python train.py --num_hidden_layers=18 --hidden_size=768 --num_attention_heads=4 --num_key_value_heads=4 --head_dim=128 --intermediate_size=4608 --vocab_size=32000 --hidden_act="squared_leaky_relu" --norm="rmsnorm" --norm_place="pre" --norm_eps=1e-06 --positions="rope" --rope_theta=10000.0 --rope_fraction=1.0 --qk_norm=false --attn_scale=0.0884 --bias="none" --tie_word_embeddings="early" --parallel_block=false --extras=["value residuals", "hashed n-gram embeddings"] --init="normal" --init_std_qkv=0.0152 --init_std_o=0.0186 --init_std_up=0.0152 --init_std_down=0.0 --optimizer="muon_variant" --learning_rate=0.0112 --beta1=0.9 --weight_decay=0.023 --lr_head=0.00498 --max_grad_norm=2.0 --warmup_steps=200 --schedule="wsd" --decay_fraction=0.344 --decay_shape="cos" --final_lr_fraction=0.0 --batch_tokens=131072 --max_seq_len=1024 --doc_mask=true --train_tokens=830200000 --max_steps=6334 --dataset="wikipedia_en"
Each number is 500 + 50 x the weight over its row's rms, rounded and kept within 0 to 999. Layers, rows and columns count from 0. Numbers have three digits each. The size before them is the row's rms in percent of the matrix's.

# layer 8 MLP up, 4608x768, rms 0.0954, rows 376-430, columns 640-767
030:523470521434541522438468470538501442526445551492542509553508402531463500542487502601477475497497470567592556410486458453581484499489517467459461525515512529498493527506457572483458535465441471390407599475536440535534500436411462524509518442438511447477499525587548465467465543545551484396528473634562508429501491479499561408511546496546553545502451505531511507418436487582485504478370
053:508563544533472457504492467550450459569527519510552536518519440530403456450549552549503483500413459499535424509459455457457472540532587526431501459506542483395505534567545487485433552490466485468505494498486465523513543402563390498422516587434532490549582554501571504423497587569432522488481546513449424487442457486489476586539534452604428439473448541560554461562466590527493524552501
139:545489538546435519444532493535531436514461498425465481467395482482524532453587468520526516581504475493540510528493487516555535401575518454449540543499449498558505536363424439464546498546642497418566438454533474460467620488477557562539516482522551363531523469554509449438541606520465551556542488455517554520476543508514586546510504499444529436466451558528505406536475562507539590513544
030:459541474443459489449458553459426476530474585536494520459436511496465441507416547457464509397505460514549540544630516496434558536512450438492460478416452435538510452501440430442503535446476480430493554536494527560426541508403490499531587411467578451434537488637550454535411509444596542471483519519490503497519459619557506551644427532496497441534564478451491509496491451449372555515544
084:456505469505460481500508446460539447463517434463438497512442541497607544495485518505519468445540489480484514457545469502413422505538486409495462507473521575548552437535623467481512520482530518459506498506450478427482452439535428455497460526375556469455410385432410427514509383439535537427568521521532377462502460430404430380450536465409437461499507545508477588513508533516639460487526
146:563426523379467423506578502473547464568513568556515518482507508501429458557421556474547526516483489543580551465450522523504541517472458523419469463456435388481478527480536436494489420442545428626511512531470522552543552477567411516428452527579436493442492503622491595563461619536520492502536497426523524567541489499508468492546501495428533459475511523477536482461504480513603570489535
062:501560493524541584484486446454563475499470431522465445486546471402497429501471520597459560500491561492538513450575437511546424424595525524394432426490417422580484437508491502588490408520498438498508480470492449565486493526511416461524479555603434443509461469515393519541507480511443551461496507520556476425547450528535480496491477556444447523540502504466487473527523559569437411463520
131:471435520555423436522550491482511486563474464544448576508543486506548418568480532451482519515491573506503480431575468523452465470536447436549361460561493536467577499552538515590520482475553506465442550584446469522423461559457449541481526495574555490370478600559508439436457470499504542425445477498529589444517509464558544480594477539524519453498386434488493444471505489454485604474495
121:510569494459471515481531531533472479512607571400495372515491477597438574428419479498492491495548502499500470516509551438504550459458482552439550548475460497449498549558450488488476498527456438553456495576369466481478516530503500453539478562510511361458481492505396453464554528419513413468453481503584469623566536428426468610457507562509498487532449405570470506478526551510512473511433
110:489453525407505454385512539491475476511480501412530480489496530575486438444492481519560482398471498537552515520508504503514566521541499522542534602526479503433486470478557477433516500491503504494559454484487443594409550621566589550528501586438522456508536399476459566574373505430461509562461507508587563505461543637488507555530527577514498508550466589508489438497507416485531498550459
134:511393418562443462532473449551521556541506511534482491544549457403584510461440536543457491623604498445420598528447518511570475595460498449502513518544484512489566526425476482458336443494441475439492476536520484445634457573480473502520514553513515543435519538477481557555499440484461520484544490501500532428485483622556539490409520457506487423472458494521524518502491459535497445580556
012:426696542456527524441592607527461448526496571449543554478529583505531490404403505577473482491555511342369422513469521503506504500469560503516424486565514543484587498498472529504536404465544520479488424456544361539559516473476453475606553505492556575482515505469630451444469430494532538507575489502526485555477454555544486430393501541502334490564451572594476384471548580540509491550486
110:500478521485483515487414477446421483487513495579487422628440549543466445464570473484468419537506534498587488517490480488558463446485555501459479464452580482478468499519402424442546572516482609553544447510434534514430450581544439474518593476452527587588477563497468450501527563525518461579459426497458409612493533552527513547573517531597504512492531408501505511441459512456496376554543
127:462541488535489477442524497494498481517439358495510572521499475426610534478494438503448575520574447495573477564568456487420507496523489514453579554503425522471492565498536497545496522450522544503549459426548602449517412442533676440445582562507504484462511554471554506487579509540576521439555498440435475501475489491425555501495458623444561477471532598551439444483468459531463455448461
042:512455444532470538431525458503504367386521496553383506443499631414518579450527566512567480470545524551526510456483566490490503437510526535541580502552506500502446499496493497518474418563523503437468407458591491463527484527544458539446478477502430566444525476456488500537518479407594535555495485489545538546483415413510468484521487524496554506480439546486458434532440372512487500453481
042:544534383479559533452438532537529436554530532472449446487481469488442565538511467522522549478426554511480511512448480478558456464497416592475541548477615408561558509503463429501413433427504489545475476474540481487452378424549519593503540581512488483496510501497558413517467448406563479522471519587537424522534495537495516487458416517466483517527533455462549541484544422492542517513552
044:465531476469410558442536451558550546424465478535536539478509543513479538479631431533607464491503578459504491406433444533542424517495551527542489526467529527538436483439576487512453546459489517427502545468467436470525426447556498462397516474530466486489442460527539500427482449521419561455434525484549567503540463547589534533446617423459493584419440410513487337526526566482575563470434
148:422446499591483608472516550517473589513398548426450574396411521579532493445524418601579541582499498538465548538606596442530549483486455573462539472492459467517550567494452605450564512452523489471529449457473530492462584462494463444387533542520470510511490533549563450516503558468528433576609477524477525525545480534499502520548562343443466489475425540596502521467454464451571566479443
019:550497475543575577567474504468547465558464482501586633448527481527477520503491467426509468597436539497415417468406524434493442524505478509514499645494517631481416462519476613511453513439405510464533510504492548470521546486503552509517474469556550550451536515529488440619457445493466504525432502416457490476558516517548529464383500453537404512518555459603431494440533472519482529491486
052:546461470542414506465546521410457510403372434495494454481523603472551600521529531410478473505435409483584523526493539540540516528497465512662443584538525530521490587585493443459571554478483520564482483559425531521527507365521524441418431441444561472472469529484460473511490441449472445450519529509468487483504514381531448412504496444431511620494543492557522523539460523533489525525435
033:429426452412479457436531486535556586488572571468489443548484555438465582443492382529558507549558544385489473495494497443467399571542468535502491515433573511500456469485513539480479475443557490488549467519464501539563487455511477488500471524517510505503627487503514538463490457506435575533456541539511505433545496522470609512556494462483541538433488466542589523461465481554386487448486
065:502484469491564546428521562511511506474503520542477516477559535477486501471440496410455505502527497430539417588514462500463394527533522508545500534454375529491501547520443506485473451416457471453576462492571494474525479483527595440500483464576406542474559556519588456561452459518462521585474484505538509396504439431495502416624469577534555572507515382391413510512508550538451460485511
029:475526476536549559574539484489431516523509436506488430546515456486569478415462564545492498571527488426506480519493498465527502578449435366476551518445436461521532558501571538574508380504492557550490509574496471522550539518473521541533510535527440557489512325494532531514434543491482456562518417482512526490452491453468491488452460588498486463496467539482489468514450461459496529529498
123:501456555496543526442429513507585625510590488486621564574490491563567475539504480497511533554446495615457463525507519518521520493473464518518473456569570522491511547468499449506466639479506560464505490495538522399491446591481468481559541461505407529583469541490551500577557485440561518551492426446484504524510494565444548526667536559537460479495417543402520441501420495572473537448561
028:543546343507442521500604473405509477458477496523548499492447441509526527474608451660529581541473500488514461528529555425375508543540527568578462490517499501511592529431464452515564442582524435560493492470515540464557464548501527486460587449461466576496440530464456523463452481480510471454399537491450425537498479462478559481521475506511509453424454428533413536515566471569513471473624
136:525471529510515493522489537453472523508481497473520468462562487550481519538502506454494439447515585421531527501529521428578438441501439499472521486455540475537559522443587507440523506480513521484469509517447472535489499512512522509503441515519643522449511554499494562473498587401553503510499461520539520520533502506473551477477497463453493498465434485429444483506533475482503450493514
111:561557462525533487494513506592582547635462468494466478505481510495444571501358508444456537541599511504462590539574567512548459385533498428491470497499577562515428480435472465486520614544483426505537584507490526445517452397521610513478598560538485507462528527376546525574614572415518622465594434471455532562516532532509495506363541450503592397426445545578528486496573529489491539486402
132:489506548406547569502504450458426495567572524486472565590520617553595469516459374501549501455586541492587561587446361490498425335478551579562501546531533427499441468516427530614580503519504429522604488502618509548493479608535542593533506431567466498487421393462559557511493513485540565502509539446426513499559438515476481450525482443508574528432439456544511442552447511395487480543531
110:501472515531518537494505462505446469538466511437480509522508458453501474465491465536418577443517475539472586417574547527455434493497619512532431576454544462436461541513517490477487411471506443533541518413480501450499487524542569434452468561489497571482476542612434559498484537475477589488494525461572534434481563468532546550465503474444562446465460460527536589541477456442435428565521
090:484618476455484450554509487554663484550580527589405466471591467522477581534542624491472510508510546522443606496434526460488440493484444452422443544460539494505555515485469552521549505468457451538637581504528505555449554482451504443533496433514452539501509533487505521535623504464474387439447569499500452374480511558573491503481534406551528447556474427536518400520481478526436603491466
078:477596456506497615509476507500498475526480488526472598578451536526562610525528355530555557570484564644516514538527531527518401542527550477421399519562497502489438600403435490409591520455541467592521465374401508508560508538488509535543482498462508449529462445500493494421516484441510474466568510510565574577452495490586532476568480539569529510580450525471601513509498452498563565465476
128:572552558530540553560484461486521473407563499493530495597527503497494487506444509524483516560490483583494489506478491531544548466546484479509534618489556446502416546460598535482567533470576473511488501575554518433511532617467375530469472590601489492539492524477465474469527506455432487465504487450449495525605536454460488546602431524483485521492499477538492534417407456582406437541479
034:506563499577542626493487580533535519618490503564523434360485542494541510475470554496463588506450514498454488591534511506450511451612459557448545466514515495400435527495517413544470486501453409510475511465476573503566440556567558502481511539557500524487480550503483510513545499604468457456418534517497483463512519556564526506422522340544431565429572508436526496535511489458497535520500
086:478574461478573492463428535470525465498471456499498539541485483464477458455490483446508478510444610505471618553474440491488524473553455537542541481591493467446479445468557451529550512478461638416515497516396490604488482454408507508506473496515514498457458579522519544576616589418387548486471582486624507413516540543371614522454387487479479450443433492469517516535544583491433476514533
067:585496567401507528530472427505533506497389536479589541567464492464520563528498484469504499517567532471526442488497440499546510411435554496443481472493580528442565472498526494521494441529561541543494358540469508497567538590448536518462577472525462471405469442478511463455435444514458477452521431459553563520473440474411408564632657497455468547399461562512483534430474484537546576475459
015:437464526417514567453501567569476436591513475437565447417446473551534484454481500462504461440510506500462461486562471491521407517531512467492578484477451452444470448418526612611470510511508543502474437378533447544538433449463551571499535508472466520441576545506621471438501527511452413482503477512549547494524441497561546550561515526492469471514594521543462526572473495573532561475497
026:501480593455513604534503476502540446565497488521448512565381472460430543545576509448492538557481516510534470598501525468461542473524504503505521556468376529458471480491545528455534573500505468525503592499457437549527485452478577446463473536567455589412497518446419529521481480457496570545479369538537532409509551532489638500491493461513482482511484419542540526577560511555540531452467
130:562504478580439532522552390491445383533449475458610514540477497487635472538534478440473478533449594605517530559540480481451487485547479525420505487431434464483551558503462541438470531513442462530626434451541535539508519564488551509460529394534427335532568425503567551506577445457458498509554471495474521463485542481482466545557478485517528388597561441535518533481518480463566503438504
037:519494618529561512595587554390529520633591501495513510422522539443567442607544408462501473534498525427512596450473460482529497470499398418535480495540546523459512475501599510529548551482534551479435548520498484463576418505538472510591437513420481523537440540549473531464493416529515339382592439460432484401486589506526518530510484479406516432487506488502342486589462439459459517474491
129:488472462553517480465547431553624501473501530479511475457634540433552482552507496378527427557470441486524419436426599523556458506497437500552506531528372493477511509442573520477402510436485569558482490499394561473515436534493497400521498530452433483465494470432538533436503452501548548517547509470542497463493465508414463523526549445483479570502488533623482544434536555420440520479557
090:411511546534543512575569499493419452440498471597448422450462449489550482511467471409489448455380545449576558579520472511510510506491573519456453398487487439480524605503625502541498465446501606516421557396473418491567523571385483479562501458493404522509442388392468504459558505494490470511576488508583520555515524575503461512490524528535522498459617507477561478550448535502492583464495
114:443560521493490551441528522364488511510535493464520512530447489525479583627577458551480590453466486450522490320511496547591534539422474559418527506507516525442498517570514531561464474493503520463554536488465476461609521537500536494475672540545524408549500600564572538405499471485571561430493463513472502526498449503458467442448493487517492449577403471487417575506457410510517465490516
109:515467501523468470549499553488522530542521557505530490513547492463514474518490508433480449528506478581575555457493492586446355474494524482572554536492511487508496535494475449477432561390498557545590397375549511497493494512493534492501474464532548451525540458424491448495523432442446566558497492473507453604502582475414531593530461478518473451444446606449415505453500500504527550546609
143:520457502468515511469462546491504445474484439559530503517601515471446556461491435480477472513364400479447581549530542461476480511503465598507387484488530529540536506492487509472570456427521528441464466544553543558574451467621522561533477456508417530563525541495499478420478589493511536555478459512552498521487461442466579534500463524547483556541509557453406452509452561530429545553530
060:475547481467579447546494612490462552610479475508502494486562513569621603560393484462501483435517517565492507429568558505449662454480501526539449509509501506486516433537396473474491533537453544498566426474567504538432549510487473473447488368452599442446446543585430590481487549527521495514471514498458557481526443514472445521463493559530520541558507583585520590543462418483551509561573
141:576429528465482429495520460390566528402431483489506475483502473478454532470469496462496449516539540453520442531601529451463614525546499505574513494529667549573414614457461391546573442536515489449470500593495340395504454491555551575523448546483449550513485555491547497484488600508501512533532531508476524379485513488542502438457429541464559518471420532455450565544492517531509467480524
119:445450581571543600496445405408490530401465532457445525657489510463538557456376449445533570536493553448543413457469543503447480476505477483577596468434512489491421464528452502493521490488477525477429511590550547506530474567495463550631544545513476500447457528506530515502587460502577574402425475541519522571509561492428420577443498505476514568487425592491545463480497543498489531460433
034:521575479533476530521474517673506508486490491438631526570566508492459550476413448464511508469556515676541477535393542506503564460524432560440580462492518507518582531531439517499500532454492481523571562497446556542489507485430501464558588454495482471486530507517456483538475501500500492536455435388462548490613518588565401473534496499484479519384534573544523542456525500484482511479519
106:544515442521495488490521498453442571487469486433416501465545487533507483512490510486488493465451402390510519510478504428510449483535440440431512482443486475536427520541485475433550473483513544539440587539572489548531478450524447493515530491481457521559505466500481519570545529446508466579495463469424444523542485581551556583454450547480565515511519520432504486461421541445547494560486
021:508545493513417484462550502474529389552424533531538440422481490509442452496507570432558509565546432453489548517483440481654328516516491490491503488531553500485522458427523462450552499509368608531447495604488442541498543448387424460399448507494482511392465467487496543465461464491478536479479539437514358482456594419488446511578509508424503510546497411560555504520509464553479503531616
048:596391552569503481477485449492500441507515477553596567423542459445484470437505547489413507463453554536503554492415499533507470501551496554482438536490481443504455557458474522545560415523482472538517500471513457412478569423507518454482580538455598532601529522503422501619466468513481483484512490561468485493492486498530489471569478538462491412462500550547524490477477384506400561553455
138:509524449550568490483455539499501617471552524503494522569572516529543514524457481420556495580453473515527567559510507439566448472440536555546538493459585536544494462481457403526524508521456469510513575503490580507446465461549530474521466468404622442407483493493489440522428459545567511474505482504455550443530521565426450534521634461456457573338444407510511551511495455539563512459444
155:552515547453590420474506471481507593485527464532552453469457576488580504470551448482502549515523424570393550433432537512556526467499494446530544497490534528506448526479510494478441421520482460465523510479527465483524472472533515483549482453457512507479453550482479471479517505461603487484493455592470506448531417603478497530571500535540558548501569488529602518499644478402492530533488
019:440468575540638521508529445516534479539488437467501441512491504516572466451544563618441476460536524542551495476497541467394521525582460513536491542505446507591370484415509528519457541468495445518480499493489591496516454429490486483490546524487529597454543503486449468544566526499451571562477573430498468452440548494575414529597532487554526454478493503433433488550519455570557439563484
066:499512518432409475491513501448543535490525468450474435486486548483439435502454509504436516388535532588538433482550564511451447539515533525554436465462480488525479479432478409530479483449520438531509409543458546455535515485528487606525496568477445411530506472492537528540462598463452482448510534561479540458566465562576512556522442571525488444498558355494563595582513461457493517540402
# layer 8 MLP down (transposed), 4608x768, rms 0.0154, rows 376-429, columns 640-767
030:534423524493517454458477638474517421507668513432505443433482524542572507488618560456510439519556502475515516381406545481522452579495477525548497464491536603552509519498451495528541484515559407447485565529505452512465555410454480497465527471542431498362417522443453462522509440502434421477489530469402499610566569536556474450535483530544490576471437505563484426513540434533491585533476
053:432521535499543477617487524482386411548408461530389450559505529547539530547463582536509562458537589549445576529512470528457502594548513528627506528541536435433445487550521427497479561469561429551472571419429503432489509606441542501588479543439510555591454544482496542503544506411487517562669469461439511519390485526473492495497442476468438531498432411461458498556528571528504517499510
150:433454495432424488499438492557443463474535352514458507592467568517686486436509505553542438490495517450506450480504543476572550495504529448405463443413401514593505515539451480499473583444501582539512555477532380464496540504501476514540454482449648556467563486498413558532572546452479454500500579498538488483511654437480529497542476527507512461498435515465540441574469482488440542525448
030:510513396575538450531504465493498536593509507594529448446455540530488520519509539451516491486551581572385461442493515533503479510548527564426517519509459494604511424477601492465493528506424436496468555499435511501511488488462485570515537535542522572512546415434584519390467406444568504436511514543479489442524610547490440518601513513491493456464426442533494472517464460467420553475424
082:444466466617503584514574507568549422350464544424534551428481444461403533505439527457498430497429486557528461442476407416527589427587575547493448577540474433401555593469476505526523471464452461495566615437480477476534436585429477534525538579533435410610539538528531416410538451550589474489536522510527502491566460402495508395448448492586365524519506490479452458506438523467454524402508
134:561509582515448498462513487425492522377478547528490497457511611521434489458440446490485467437575500456484498447510517539505545426467538566415525415419515505570534494514548486447450442520531402454519623421468477445555549542495409562557504582549488481498510520507540446523488521574454538432501460507431479489640478470503441435522418538530494520558510600529500471532511495501540456473431
063:468513440503537506386542492514484487525529448445472447578446518548520515575485539535559558497534490511563500573459577537462485509526469508593514479560387435486502495552443517504563513481513573479557478539481501601460470493444540539614412484425450508484548555514556577537451487516436495484487569513468459471518498467474531441565485528465493544521528511440503546498572534467521419517506
136:507552551542493477524541433383497438465487407555519471452533529507466521525456517572444609520570555510504490423492445522490427471521471589635442421517505483499507560505478456457522531522429532473518433594506454441461556498485558531465470452407479461507509466542468473462519514495412527463464469617557471449536445465580514478486398521556504540504520554550479396499464488554462487491511
120:368362588407500466551509556489528540479434499553518480423504485489480484595485465506525482405615541475413537485422490500482460481438519450490486574480597480455437489526420562526578521503621488580509463530604458407445555445389543512472483477385509540471600490502516484509531499546630512479583543502485556502547515552497507507482538517538520511477536537589405394492347447470500466521525
109:449491446449458534492535460457541513532569511523600538549402456558471434436458528485427614397501522433527440502519485417525587439505448492505490510531567522504512533519476451460510455448550541462512432506486489552518576572538527479468510542489445513536476416588487497424507516472536464572466496486571537418519458508458452580496443502441502531482542422475536532464547531489501571421480
126:556434463517434517455432519458514537415443510536497468458474490518523575472528482488476448609464491458486526568507457493488484481511514486553483480625507476508470511430461512550407535366376484489513495526491593478541504579501474512486492544604479579541405489495492453634593468571478569482524433551504492461556543507525436461445485591643477511470544537408393453576462452514539436512460
008:459512553473486579500637483499423447292620553544553481489532497497464536529491466496486500536567483620485458508494556507511516511463404430462391480561524462537501463522524368464539468481396418510584523460557579501518471478550526483559502445532538495482545497524486425462536570565566535440419505551425459498592490510438530470463551523496452443548495551485548497503584522518550528599446
104:463508413491517443495502560545558461461558403511500479513435517492501431627501473400612480540501535524548467459473491455469488499478480551469520620464589539436519430412506482538445488482401539536446445590556598552515494490489548472471567563575431527445492492486494491501488500623467504464514500483465560454470524493501512595449502466454476423542585585557510518575523498460528447580525
139:441511415374500466433513496476548497429460485461531458503482518518483457433604443569433469522476496584545490611502404496452419502546444569498477484475502514461370518429445549629537475378543478533586411495531491403509414540567587496421526579505454514458562512461555440470530567549596497510502616507521455488508481546526489538543389605437498538508442496483473523581468484498497481500532
044:527462472559463565480436555525532511567541463553453522511526477516454482520530556505554529487480515525390408483447472532416534437520518512435546473490540435531499550534410461498455491507536500525477467547486466537508548437452432506511498538525491468518527420524531585604479529461585554527494467500608488517448543593514535492439601581461497463456525623501474476531545556465567514515491
044:594499502476425478548575514494509534398451443393437477445470489503521542562469450476488403405548518607585478465523504471426544438532424496449533512488498564566563494483548560554550513492504478543375398563511489523513546540431451577443496409485472517531432429404440519579505494509490560564518554515535448410483493442537549473429433536528488463533474550458521489504475486542452494500457
044:497538531523417529515451531566499583567613476469519475455484504552475463523566518512595547419529532518555524428578498421524513505568521514478505542537447394402464530477525485487562519449501567610468454487568511407500425490508525513401657532566519495676459406577469548514469498669507520508561445513501340502516614430474526581463487532480489467478482554524503442464449469500402554480549
151:508550519495447453484464493479495533385425530519395503471533529512489529502426417529482616507489519499504460604522517482565407563502454509447452550452517562504530470454454436478505567489527547504522594453519503500464525461536495472473495484553504486497437537424480498421537510498469498481515409389517456454452499418607525534534545443549649546485343610480513477485426571533503530572511
016:531406539590522487516545479516505540496497494445470457511515480518493485475497498461589509469405403502503483485552556556472534547457487468629522520480408521533476484437500481478487501471488526553475470556558533541455554463495487450485396443423534469450424621520474523482522475412592506463473510456426554494501539478536580489511475441470474489512506482443542482467479508408476506401481
052:500520554473531500482482402460479468456518432494519581442582530526540434552475456546464468536561576477493536484557543524509625479431473509506511524465441500474505543371601518501478495572503496430514352483438458594410498570487490493468472532543531559496492531479529466469563463499437478530478483536485439468538609482450464507475472505435480539419404528483438543451479565477486572530585
034:484424562461472569465501458501543540508539536435453511491383549538585510493498428438545414480489495483637461437442538458495484482501548498419501414453460440424558615411505500515549476433516571549442516477513506533515496483531517464568497560514461501439567440568590473489544483444523440486415566537527552488526521482514465503479485527521504418439615496442524451425474476416484522420465
066:458503542429470490509518492466413488490551488481421556550496459575564408547523436535398387549399532479430475513503551457435468494459402540495498528479550594598523514449498519471517500422446490453499475404601461492490515471496478467526430535477517510499575511464554475487472517452568550491587427549463463464515451450476465484459482475464482575505718447542502584442506528484535585551498
025:544499440518532448528564469440469522441520478484413396500566512529420509539515529492511533600548522587531493524569535564442498454440518501421553513441513479455597610432528573403503497504520561515501541484392487543440507479467574645442451554471501523435625508468517482442440457519480605549513526538556535469513517491502515516518563517600560408494497464554486520491485500514493488422514
111:456539592460483520558419494580512411510507543540580537556444486412493485566479462488527545396447465426548525524540503467419572490463502584524465549566451556529502534523559520519446475525472461466465516443540410499537577514468506405413432491613581513524492565496514534476566574435529498474490461437506409536482488441480451448479557426496469414554530493511421354449460518502564516419422
027:467488551497534519511505484439454552527492495423508475450402579497443487556431504426489413535478532396518456446555491494506534524523561569577558547552499486535431516435503481529461542495463513502461563518504528498445440538420527523500498467636467490398478523552457427460435521516558443493450491580336577592528527500493411426502524403613533377433585447501552457439452528412556473557527
132:481519535412511472527553512525492520514415487451548459527520492500530608541521462413551502529572555451480522452556499514451461450488459548532498502493567540553442498519577453509500506491523445504529500521566449330471495404536550567376465541521495485422509536462578512556424555509465544525453528511560518527382542517507531535551510542446440463426513548528517547565494595467394467508512
116:497588440477460458565433487598529506552493514456460504516515464559528513523547488446467524534555474509523551459586517576432449461515447443446542572496456576496502426446498544464490537475402427479558480535505577529476494535458532461494536444444511537439527443516476521460503565486566581447549488551510491543487463497488527516432591522526442457491443584533613434515565457483446498518359
119:523502440534589471460505433449481450563461415477506448513491475531498505411461442496458447460582557504445465513521474554590403552572457567594460428586478458475522508458541496580560450482510427521460448487520457520416510461479554431483513521599447532540572528454557445638591577435553507497511612492509571383489550447443466546545432536576490463476451505518515564478490534457456500425591
116:489424516520474433560432414426492444512440494533520446446543459569561483465488433483482534479595483513526542421507501557535490455544444522524465397473385483580537614440430506469444544432547460537469421521446496550521570559581427470460380552464533531545437562466569477426486485421556430528503543515524473514531517479518459517551461513460547570502472464559496502529530550578543466473558
090:485433455457569497430529537522630439565436512594589407483501480493547525521508520520434484512465478507519598577514464481425526510479422485558465434495434512486500499527462526516507578458475475487543541475439535420504525405517563461442540479504463442479593560491510549490650498509575436494494488445553446454526505524564494396477502510463503497609469489532600523501521504479508536487453
075:501471525508480417548603422482566483488472556463539501494604498444499439395467555504513443527420555590470484536510479467481440460404440524555511517594537439473457517514436466452485567550507522508470467553512515507491523537535536511528504555498505489486578498525490496533490477615471531503502466552398531589526540513462496554383562500480512526508562507477369563469493462443537502435488
115:527515542474432501498465473525615437466512544533572476508473489503526571467527516586514485570466560593421523508516418510533573399448527518448529551496454465508478449443501562498534624471466406534556464497588523363438555481492469549516463466544494478523450439496501493462480440515504492523497502450453518431565558483479443531579408506526555502477549434517364486461428459541449504511527
034:530428481432512534563500504486531449464482484461513518566530538524590531444409505420481445538514495546550549485544495534560418494428477565397539577561499511553575504630464553529555578507449474546462500469630519488483457475400411474527475519545523562489558483575411478481527506451561484428532466503398469482479538433529452516546495478501509536489462410518511493507424444472510434572535
084:520500524444492449594434540507472446423428436485582500517559448441476484398480501492546483561564514464502508584457546493533556443519438439565556490530551467436500469490494435579498556522445334546515502541445505476530493502473528471467416444603435484484545475440514469426536488466472534542514528474632467445563523546595431461583486466510478530466509484372569449602535463518432466488431
066:495488474450480537570577482451513541565456477459572472475460422529527477492595491438530521569423532493481461671471535525446503564470457477515447451478481545502502585459520531538466465473525480535524631463528481525313495593536564393582434462423534503457602490444512534484608391524514450389478461534375474512511487483476419521541595550460505437522477472491533502461528533498486572526430
014:511522465585543482510533495534550545463467525449568451553583474555528496474495444469528457607565488479437485469474463487537441521563415508490475469588359402460570512508520439440495474473457497453512484482481537476562516529549534511492469535525475470458493555465491499519552390578411507404513561440481458489395477401480526432510516502482567498514528508454524559551549501482485528542482
025:426480488525526379562493544495549526477470517481472469515651550481445396508469527468429567443504431450425535462539479569498536492443560576481461428443535513445559533613471558499450427483616440450501541453464499499497475461521553504572539485517492462554427533496501478462532498491473528447427594400466500555539496586510583514527466550414503441610375532552476529480496525515560425494483
124:438486504529457544508439512519477505482415517489575412540499579545479544405519487475519565455513526478509445483504533451516558550477466518425585487497532571539480541427484486582529486467491497680464455518538510488570535602501515465416558444427538548518421450588535477530451493511529479500546564466475582482518502469517542454430526491496554514468466542464407568523470538474564549572462
036:502443564535521413548513466509491523435496489524437572514499510438555507532493561589511580428491600385540538471505436611554510501442459448470449576489493509531588558578580463549403527499549445527478539514607524486461600497520523379527504487505533525445520518463506416440503505543533517535513502484535436528588550453432494427475520481557484489585522606546438483436450376502475546456527
124:514595588465537474471522403452453553520490575599499481566459468404491431479544461481510635616534549438567543463563497498450496421487585472468401523574481518485580500444526436482549470394477510480563529520559471470433465559492481463517463476498436512534458531417527439579484490480531475505480595469553482556514489470445510537545492459514469441519543556577568515412566576476538514451507
095:395333445493504483522475422474448516477444460548521569512489528518441489574453509503515453521529563506565555531543539461531541567511569488389514406609484538506561517520444518417528442425526528504483554540544550498420422492525461468447522473524415409506461410535544529580500485459472432507467538501540480473533464523455411493486531540387461439618476480471596549514502496509525554463562
112:475535514531496463449456481526518493535568477496566439585497473501457415569552383480514494444541520502456506445504469501419478511462498482484534496454499518502533680394531581558496528427428492491548591478465446452546485449488450505518591363506524524406595473534521488473485521463469549478457510483566456500559459511501474509589491548520474434566562503412489496462429468592498444549538
105:490495490534578539565493532580496432520481505495564463586513444457477531460476466496458509515527421511475465491550554461485524550494570480549582516404553583504496476470478471460482518521486460386594510462462538508479490408576487421514494436504530613616553449462574516422479503570549413493526545587523494565458480522528462463584486546518612520582457554549469412531548435496520404524511
149:465540486514505511522550508451524490534550498589510546550494476560461576532528524456508454534519530516410488534514482442503445573456559483552483455585538499551432504455427545544516484517533446471425570536463565496416417402565542614503418481481552609581547497543488448502526569456555516566525452526468467427537465530523507574457441513605490519480455491450511484563546536529423543523493
058:392490497474498548526560492478575502512493478524572390543503543483443500496494442499485419475487592522451518501480466377506477506518420503522478451500463431440425474506452521519483479516504485556484554500494447534565502563499504488503486508547476616478549496432538448502467460580625418547497444430431465488476446585473519513564501500467510491491485451500499516474529314517475538502527
130:482491484438516493422537509544458519483558487454436556497547467469505511404573417567453483488462536530476434398529484463500521512542461461525540418435493486577471585444479421613533394536537506479521572511480534465481515466550446540468454493480534497620592514442609538464519459390426589456539488556525492463479426468538532503561499489485508511533475451570316488466454452515571529482543
129:513580492496498568545507456445422539455383473590578463400540472438548521529467530562439457508456500414489478510480546542426514491589625537508469510517499441465461443499474411411482507499500431537531474614510522467468497528460467507439526478511520475598481441522503548561448438468523512547519521459475560642582484533557519515471504504608467516494539534498428500495510541604478567487583
032:569431450487479554526481525593498512557515521531433534635530486399479517520493528463472493528446509485462539529463536479474465495566478492518552401517495452497522533542501548542601544519476492457452499490579468496540416524476466556512454526607514446474513534452454472497463508529484404499475457459466561467542507485551521576496478523565459443487488431401566472412554543566468466441545
098:474519500518496459484462446521601495424530462501531543472529470518476561541493518521543516594469513456460539450486502451571578590423445561440534518505536454544536422488523550512515484608517452514479490509468489513484507627535510532503536492470571500544388564515511462505435485476466573436514540544439514527497508503491505469500478517434476442476497474507525486565542573554402500528520
022:381528430551509483460504540559482509492515467464476514509385508531623483434548467394481459515529490406512478453500474549370482498558521533537586561474504482503463466456528506501477463492483453452496512389475473439540513544529518484470510502510488553436567508564415489499430524529438562577493446482531463504507448523521488501465438425417507429503533493481536540541516595503500514549483
048:543496573507551428513498577373529549659548487541454590533454423488519413460508526488387565457509500557394414483431437484465507531526559560434516577434557466571495410484468485483478430482467497509374524553476467461538478491536522507534484582503478468501493518552475496550562522485555462505475442548485540505526429489529484428477419516487474531570501469499552595525539519624420562546559
129:517493530463411529517450481512494478498561553522482464483556493540503515489463468446427571566535538491459499498516604478449429457502450431496482401525427589443521493585591474538428480422538481468496518468463384467535470604487475537515537440416521580513446483505607491527496437423551479514453463538507559541488552561485556575573540536500625486436429526489449501579535401564590537507458
159:487519435477529465435412468589499539568506529429533479519511505430518472484449442424570588432522480484479511447577608505548450432513499496472559485523607536449469530467498460552471434517474466473519448503480479501516503517517554489490485505517565456465469493471529491432409438433502498478503551504501501428472437525461527535555501578593520503582506512499493526476567534442579547581534
016:569521590527308539477447580494470518465551512527418453556555470485395503523469530422515522570536521492436503526544554428574460513474483485511524462544501448355495561470494584568531517546477459474472561524519440409583597579409532552431446575530550435511491524515471497437540504524614473551508422459473517551501491427497505388541437487421462589546475491487482501564502615486582493502542